config.toml
hidden_size = 128
head_dim = 32
norm = "layernorm"
qk_norm = false
attn_scale = 0.177
bias = "all"
parallel_block = true
init = "trunc"
weight_decay = 0.047
final_lr_fraction = 0.0
max_steps = 11292
Each number is 128 + 32 x the weight over its row's rms, rounded and kept within 0 to 255. Layers, rows and columns count from 0. The size above them is the row's rms in percent of the matrix's.

# layer 6 MLP down (transposed), 512x128, rms 0.129, rows 44-68, columns 64-127
size [108 126  75 109  92  89 105 107 101  91  79  89  90  83  85 100  73 116  85  91  91  83  83  98 105]
[[ 96 104 111  98 112 119 139 139 127 102 214 121 159 151 164 121 150 146 126 114 108 101 119 132  85 174  87 124 134 156 123 129 145 118 165 161 140 165 128 153  74 123 143 139 124 135 158 165 166  76 171 157 105 108 114  88 151 159 111 110  87 171 184  97]
 [ 84 124  87  91 119 107 165 124 178 175  68 152 109 140 122  67  88 129 180 222 184 118 154 122 142  98 108 183 111  92 109 159  97 155 137 107 134  97  99  71  29 118 147 125 127 148  98 161 129 117 112 121 146  91 134 120 155 134 125 138  96 125 142 147]
 [129 156 113 143 133 106 125 137 107  93 131 159 124 110 144 131 136 126  79 114 144 116 130 179 120  87 126 120 161 157 117 132  90 144 154 128 132 133 107 125 116 181  73 107 173 116  95 144 105 137 111 198 112 168  78 115 170 169 110  90 189 117 126  99]
 [130 180  77  79 127 132 125 144 146 153  95 217 144 116 185 138 113 130 148 197 111 125 125 112 125 136 144 129 149 125 146 109 138 156  85 106 165 104  63  69 152  83  49 108 160 172 130 129 136 166  95 119 102  83 138 171  89 126 130 108 118  93 124 138]
 [ 97 116 114  62 143  88 121 157  44 141  52 130 179 114 132 100 139 126  98 115 171 120 149 162 146 125 150 111 120 178 155 146 114 125 131 135  96 105  61 128 141 135 169 135 165 176 204 122 138  79 134 102 128 121  88 135 138 172 125 128 110 139 106 163]
 [135 105  84 150 173 101  53 165 134 122 128  42 143 160 157 102 138 106  94 109 165 133 177 124 166 144 105 158  73 148 169 127 107  88 143 171  85 137 161  99 130  65 140 169 121 129  99  52 122 156  68  94 118 152 121 115 179  90 121 129 122 139 125 124]
 [150 140 115 124  84 178 121 132 120 154  99  69 112 105 111 114 123 170 152  57 121 171 136 118 149  65 174 100 124 112 152  68 125 174 104 120 185 123  97 131 112 217 189 105  68 155 102  86  73 111 172 134 140 141 106 102 162  65 130 115 116 161 123 135]
 [142 147 167  97  92 140 106 135 172 135 188 116 180 127 110 139  80 177 138 121 140  97 186 138  94 163 121 117 163  45 164 116  57 133 138  91  93 142 146 143 181  67 113 111 147 148 102 117 103 185 109 141 114  89 156 176 119 191 103 159 160  79  85 163]
 [118 107 116 116 116 126 124 132 136 127 174 129 180 100 136 106 152 133 164  95 139 160  88  84 116 148 136  96 146 127  75 133 101 140 120 142 181 138 134 160 121  50  75 111 121 180 168 111 124 135 160 159 117 100 171 131  58 108 196 150 149 118 142 141]
 [163 110  35 100  83 136  88 129 116 106 163 104 124 114 154 108 180 167 125 157 128 112 166 138 118 145 154 136  91 102 142 110 139 120 115 106 118  96 122 156 155  90 140 190 161 163  99  81 104 140  78  86 111 157 140 138 112 115  55 114 132 111 140  98]
 [126  89 140 146 179  82 156 120 126 122 146 172  83 127 138 122 169 112  69 151 112 113 127 163 119 126  79 188  82 104 108 151 105 117  81 122 124 163 173 105 163 154 100 125 140 164 118 182  93 132 132 173 128 158 142 115 163 117 111  79 155 197 118 158]
 [131 117  86 129 116 138 111 122 157 124 145  88  60 125 117  68  94 174 143 150 147  89 180 112  84 182 111  84 143 104 129 125 162 101 123 132  89 114 167 107 141 173  98 122 157  90 158 114  59  62  76  74 129 125 128 123 134 120 127  84 149 100 135  99]
 [130  69  69 134 154 154 178 145 101 112 123 114 143 140 176 127 176 135 138 114  75 134 126 164 132 150  81 142 111 194 138 122  41 103 170 127 172 163 124 151 175 148 125  66 126 129  77 124 142 139 145 142 151 132 109 104 127 112 175  69 193 121 158 133]
 [126  54 115 101 119  75  97  70 125 108 111 171 103 102 101 167 175 156  67 167 129 135 141 208 159  95  90 154  96 162 147 106 106 138 164 114 118 158 105 111 153 190 121 128 116  99  93 105  92 168  98  78 103 164  97 145  98  95 128 174 121 156 123 177]
 [142 122  95 120 171 125  93 120 138 157 158 176 124 163 135 142 159 165 103  90 124 137 153 158 119 166 123 121 143 116  74 156 164 135  91 109 147 101  80  95  93  87 130 146 128 107 146 106  67 138 100  64 123 131 171 120 158  89  55 102 105 100  89 156]
 [111  97  84 120 139 175 117  81 147 168 103 151 169 123 193 152 134 142 159 157 169 102 153 138 108 117 196 137 116  98 192  85 140 118 144 110 127 141 148 112  67  72 193 163 151 179 112 129 154 115 143 101 109 188 144 155 124  64  82 136 146 105  90  77]
 [119 126 156 135 145  93 107 145 141  68 125 104 122  98 104 164 177 140 132 141  72 168 105 137 110 131  93 109 170 195  96 111  77 127 113 149 175 107 159 138 145 136  99 132 118 147 144  54 154 109 170 127 131 142 119 158 125 166 129  79 182 135 119 139]
 [ 71 145 115 142 127  78 207  94 128 137 178 145 175  92 112 116 151 158 134 107 158 117  92 133 127 137 157  94 143 122  93 148 119 108 141 159  95  96  75  99  94 155 125 110 135 123 133 105 170 121 143 122 157 165 106  98  95 100 120  65 126 129 154 110]
 [146  56 128 155 157 125  85 139 120 108 154  93 185 129 197 149 133 136 112  83 200 172 126 112 192 126 103 142 110 145 131 158 125 134 118 157 140 143 160 130  93 129  48 137 141 165  73 128 124 167  62  57  85 119 146  96 143 129 110 116 131 112 171 138]
 [123 109 146  86 100 119  77 148 119 141 168 139 101 140 194  92 106 129 142 150 143 145 148 105 138  74 140 101 151 224 173 140 102 131  63 121 166 158 112  91 180 100  82 133 162 154 149 111 195 179  98 105  89  84 162  99  99 126 125 157 153 162 130 166]
 [ 85 155  84 119 154 144 122  49 116  84 123  50 155  82 143 114 110 105  93  73 125 142 122 122 170 121 107 130 133 126 169 147 141 128 124  92 105 126  95  98 103 101 144 133 113 124 107 157 102 157 130  58 129 147 132 126 124 101 105 148 130 164 194 138]
 [105 143 128 135 172 133 101 132 120  82 136  25 113 153  89 109 140 151 128 110 155  95 122  85 181 153 125 107 156  47 129 144 101  94 137 134 132 138 128 156 108  63 121 144 160  87 104 159 126 112 115  98 180 124  74 159 121 192 130 156  50 130 111 124]
 [139 114  87 132 164 119  74 108 144 111 140  70 165 148 108 123 159  78  63 112 182  87 161 117 172 139  83 118 151  90 201 134 164 134 117 108 131 168  97 143 144 167  84 150 101 132  82  87 106  46  99  83 137 150 113  84 113 136 170 138 142 128 111 112]
 [124 108 116 105 137 142 150 122  60 109 123 100 108 138 114 150 151 112 167 125 124 102  96  87  88 103 149 134 126 183 139 133 168  93 152 146 122 131 118 119 149  45 155 100 169 115 125 101 178 155 142 122 109 113 105 135 154 112 133 180 182 134 180 176]
 [ 83 126 172 173 138 110 165 180 104 110 132  60  87 146 158 135  91  91 102 142 105 110 190 120 167 166 151 146 159 156 144 117 103 126  73 134 130 153 144  66 152 189 138 157 144 122 135 139 128 168 123 118  94 121 137 136 153 119  96 128  84 121 130 114]]
# layer 6 MLP up, 512x128, rms 0.136, rows 45-68, columns 64-127
size [125  78 108  96  72 105 107  99  90  73  96  73  84  91 109  84 127  80  95  92  86  96 112  97]
[[121 175 182 153 110 130  98 130 123 143 151 129 111 147  88 180 111 117 129 162 149 176 137  65  88 160  85  94 128 140  87 124 122 152 178 171 132 127  78 110 168 139 152 135 126 152 191 142 108  71 127 203 115 200 148 160 174 115 151 139 169 110  78  97]
 [124 158 118 110  94 142 102 144 136 176 121 142  92 119 152 161 124 169 155 152  76 111 160  97 108 127 115 173  71 111 171 129 120 101 126 188 109 166  95 159 171 100 130 114  95 116 147 158 193  87 132 153  83 113 177 172 115  93 164 115  43 151 133 166]
 [129 125 101 139  65 145 123 148  67 182 187 131 136 123 130 106 128 110 163 142 127  99 111  82 129  66 106 131  84 108 178 134 133 115  77 145 142 106 123 128 146 179 118 105 138 117 144 170 176 109 131 215 167 107 180 112  68 162 131 114 125 159 118  82]
 [ 85 152 114 123  98 136 167 154  64 168 139 113 124  85 117 181  92 123 103 142 121 118 137 111 109 101 153 184 142 158 138 117 141 138 158 196 127 140 120  95 154 122 106 121  55 125 186 136 114 127 169 120 143  75 156 206 135 150 114 151  98 132  95 166]
 [138 120 191 109 162 103  98 133 149 206 115 108 114 207 135  72 128 166 129 125 111 128 119  78 111 120  96 146 138 146  94 175 138 112 118  75 150 109 132 144 146 141 154  59 174 113 105 101 103 122 135 151 172  81 133 134 166 143 117 112 128  83 127  79]
 [161 141 141  93  67 154 132  99 153  92 214 221 147 102 116 189 123 133 117 152 150 123 120 148  48  97 143 188 149 119 120 126 131 142 183 141  84 141 149 104  88 146 170 123 138 175 138 177 181 141 201 192 172 122  95 160 113 132 140 126 146 101  98 137]
 [116  88 168 148  69 174 125 144  81 151 138 124 112  80 175 114 172 102 134  90 136 119  84  87 153  84 176 138 162 176  98 144 127  78 148 157 138  95 113  94 118 165 153 135  83 166  96 126 150  35 144 117 110 223 140 144 100 105 143 167 120 114 151 104]
 [125  86 158 180 136 116 138 118 114 164 102 146  57 109  43 166 109 136 168 153  82  92 116 135 147 109 184 131 113 139 142 166 117 114 138 139  94 136 120  78 116 151 146 158 126 101 132 135 135  82 138 133 118 139  78 143 186 186 111 132  89 159 117 137]
 [142 169 114 153 107 133 138 114 128 135 164  71 111 107 104 158 142 143 158  50  81 172 111  74 114  88 128 166 149 150 125 190  75 172  87 143 155 105 131 127 123 149  90 117 177 168 158 138 195 123 115 105 177  87 194 151 116 103 152 122 159 149  83 121]
 [109 189 111  90 104 125 128 156 189 126 102 140 141 152 145 125  56 157  96 141 147 113 162 113 131  86 185  97 163 147 141 136 183 157 189 151 119  99 123 103 141  88 136  84 163 159 166 183 148 146 181 114  65 110  90 161 111 115  67 101 100 155  99 129]
 [114 142 156  92 122 110 150 155 133 148 139 122 172 145 141 205 124  98 141 148  92 104 129  67  97 156 171 113 176 160  72 175  96 133  60 182 217  93 139 108  99 143 151  96 180 121 125 112 130 133 140 156  86 112 177 124 147 118 150 129 165 107 111 139]
 [104 174 141 110 109 118 134 136 117 118 127 128 171 165 145 143  58 163 159 157 175 139  69  90 155 119 116  75  78 127 159 149 172 171 126 142  88  76 130 111  87 130 104 185 155 119 166 144 130 122 121 121 144 174 181 135  92 128 129 155 154 157  80  75]
 [124 115 126 151 120 122 151 116  96 126 164 146 109 147  63 151 120 136 134 160 172  85  76  93  90  53 184 173 125  92 132 152  75 121 102 141 125 128 119 141 151 114  87 117  68 156 185 121 145 117  76 118 134  74 148 149 134 160 121 155 114 167  86 125]
 [130 149 150  75 149 110 138 111 145  92 155 111 106 101  55 115 134 130 163 135 120  95 118 113 106  88 119 161 134 149 157 180  35  88 136 101  76  68 200 162  62 204 101  90 127 160 145 135 174 141 138 123 171 146  97 161 145 121 134 120 158 145 164 114]
 [103 168 145 122  99 114 104  90 128 125 154  91 145 180 120 120 121  93 142 141 104 109 132 153 122 101 100  87 123 131 165 161 119 152 108 157  87 112 157 172 161 204 149 126  88 183 124 159 183 147 137 143 153  92  99 141 110 111 135 106 129 198  86 169]
 [119 130 136  77 117 192  87  68  75 144 157 150  99 131 119 151 120  52 150 142  96  79 142  86 120 125 159 177 108  84 168 205 148 141 126 141  73 146  86  79 137 171 117 133  86 115 150 179 124  89 105 173 119 108 106 119 130 124 153 149 113 137 157 146]
 [131 102 123 185  91 140 150  68 122 147 115 119 145 148 102 115 102 101 183 144  88 137 110 184 142 101 177 122  96 159 143 152 117 131 110 123 135 178 156 122  41 156 120 177 124 147 206 108 143 160 133 151 105 136 105 191 168 164 136 163 127 148  67 137]
 [ 76 157 131 112 119 181 102  81  79 121 121 124  94 139 132 110 114 101 125  79 171  83  72  79 117  93 170 143  84 184  87 141 146 107 156 139 118 140 134 143 169  99  98 114  99 132 116 142  98 145 184 168 156 156 182 106 161 138 114 147 146 164 106 145]
 [136  98 136 173 127 146 147 147 113 118 161 155 149 128 141 164  49 107 106 118  81 103 180 109 120  76  97 157  95 183 120 166 156 133  66 194 156  63 136 134 107 170 144 152 155 145  98 125 160 117 120 110 102 141 118 159 139 164 175 172  41 138  75 148]
 [126 114 137 112 132 146 154 157 171 205 123 136 144 174  53 169 145  83 176 165 122 160 120 129 120 158 183  85 126 126  87 141 130 132  66 190 138 139 114 196 132 145 118 115 100  87 175 115 114 100 142 156  95 138 197 114 140 150 167 139 137 107 107  77]
 [117 108 105 136 136 172  96 136  98 160 129 134  80 143  83 139 161 105 155  92  65  80 154  83  70 168 134 184 150 121 145 135 126 128 117 145  79 172 141  99 187 176 144  86 115 123 126 109 127 155 146 169 118 131 159 150 212  90 126 163  98 139 126  99]
 [ 81 187 128 116  57 114 124 129 141 142 117 186 111 166 172  85 135 139 190 154  64 166 101  85  89  86 170 187 121 144 109 117 116 173 123 207 163  89 145 128 162 151 105 160  81 149 148 197 124 170 152 151 124 125 135 164  89 167 114 106 139 125 146  91]
 [137 157 164 135  51 148  70 115 116 171 128 164  87 108 147 152 120 102 131 188 128 150 142 130  71 151 137 147 108 135 147  93 100 147 101 102 107  57 172 133 156 136 130 130  99 133 157 121 113 121 108 112 117 165 151 174 116 114 155 170 169 106 109 137]
 [115 168  87 168  74 149 132 119 118 116 146 174 126 140 103 158 104 112 127 189 106 138  84 103  80 118 131 197 103 184 142 146 146 117 129 152 117 124 103 159  95 149 184 170  75 173 161  66 141  85 155 109  63 141 111 162 152 163 124 134 134 111 143 154]]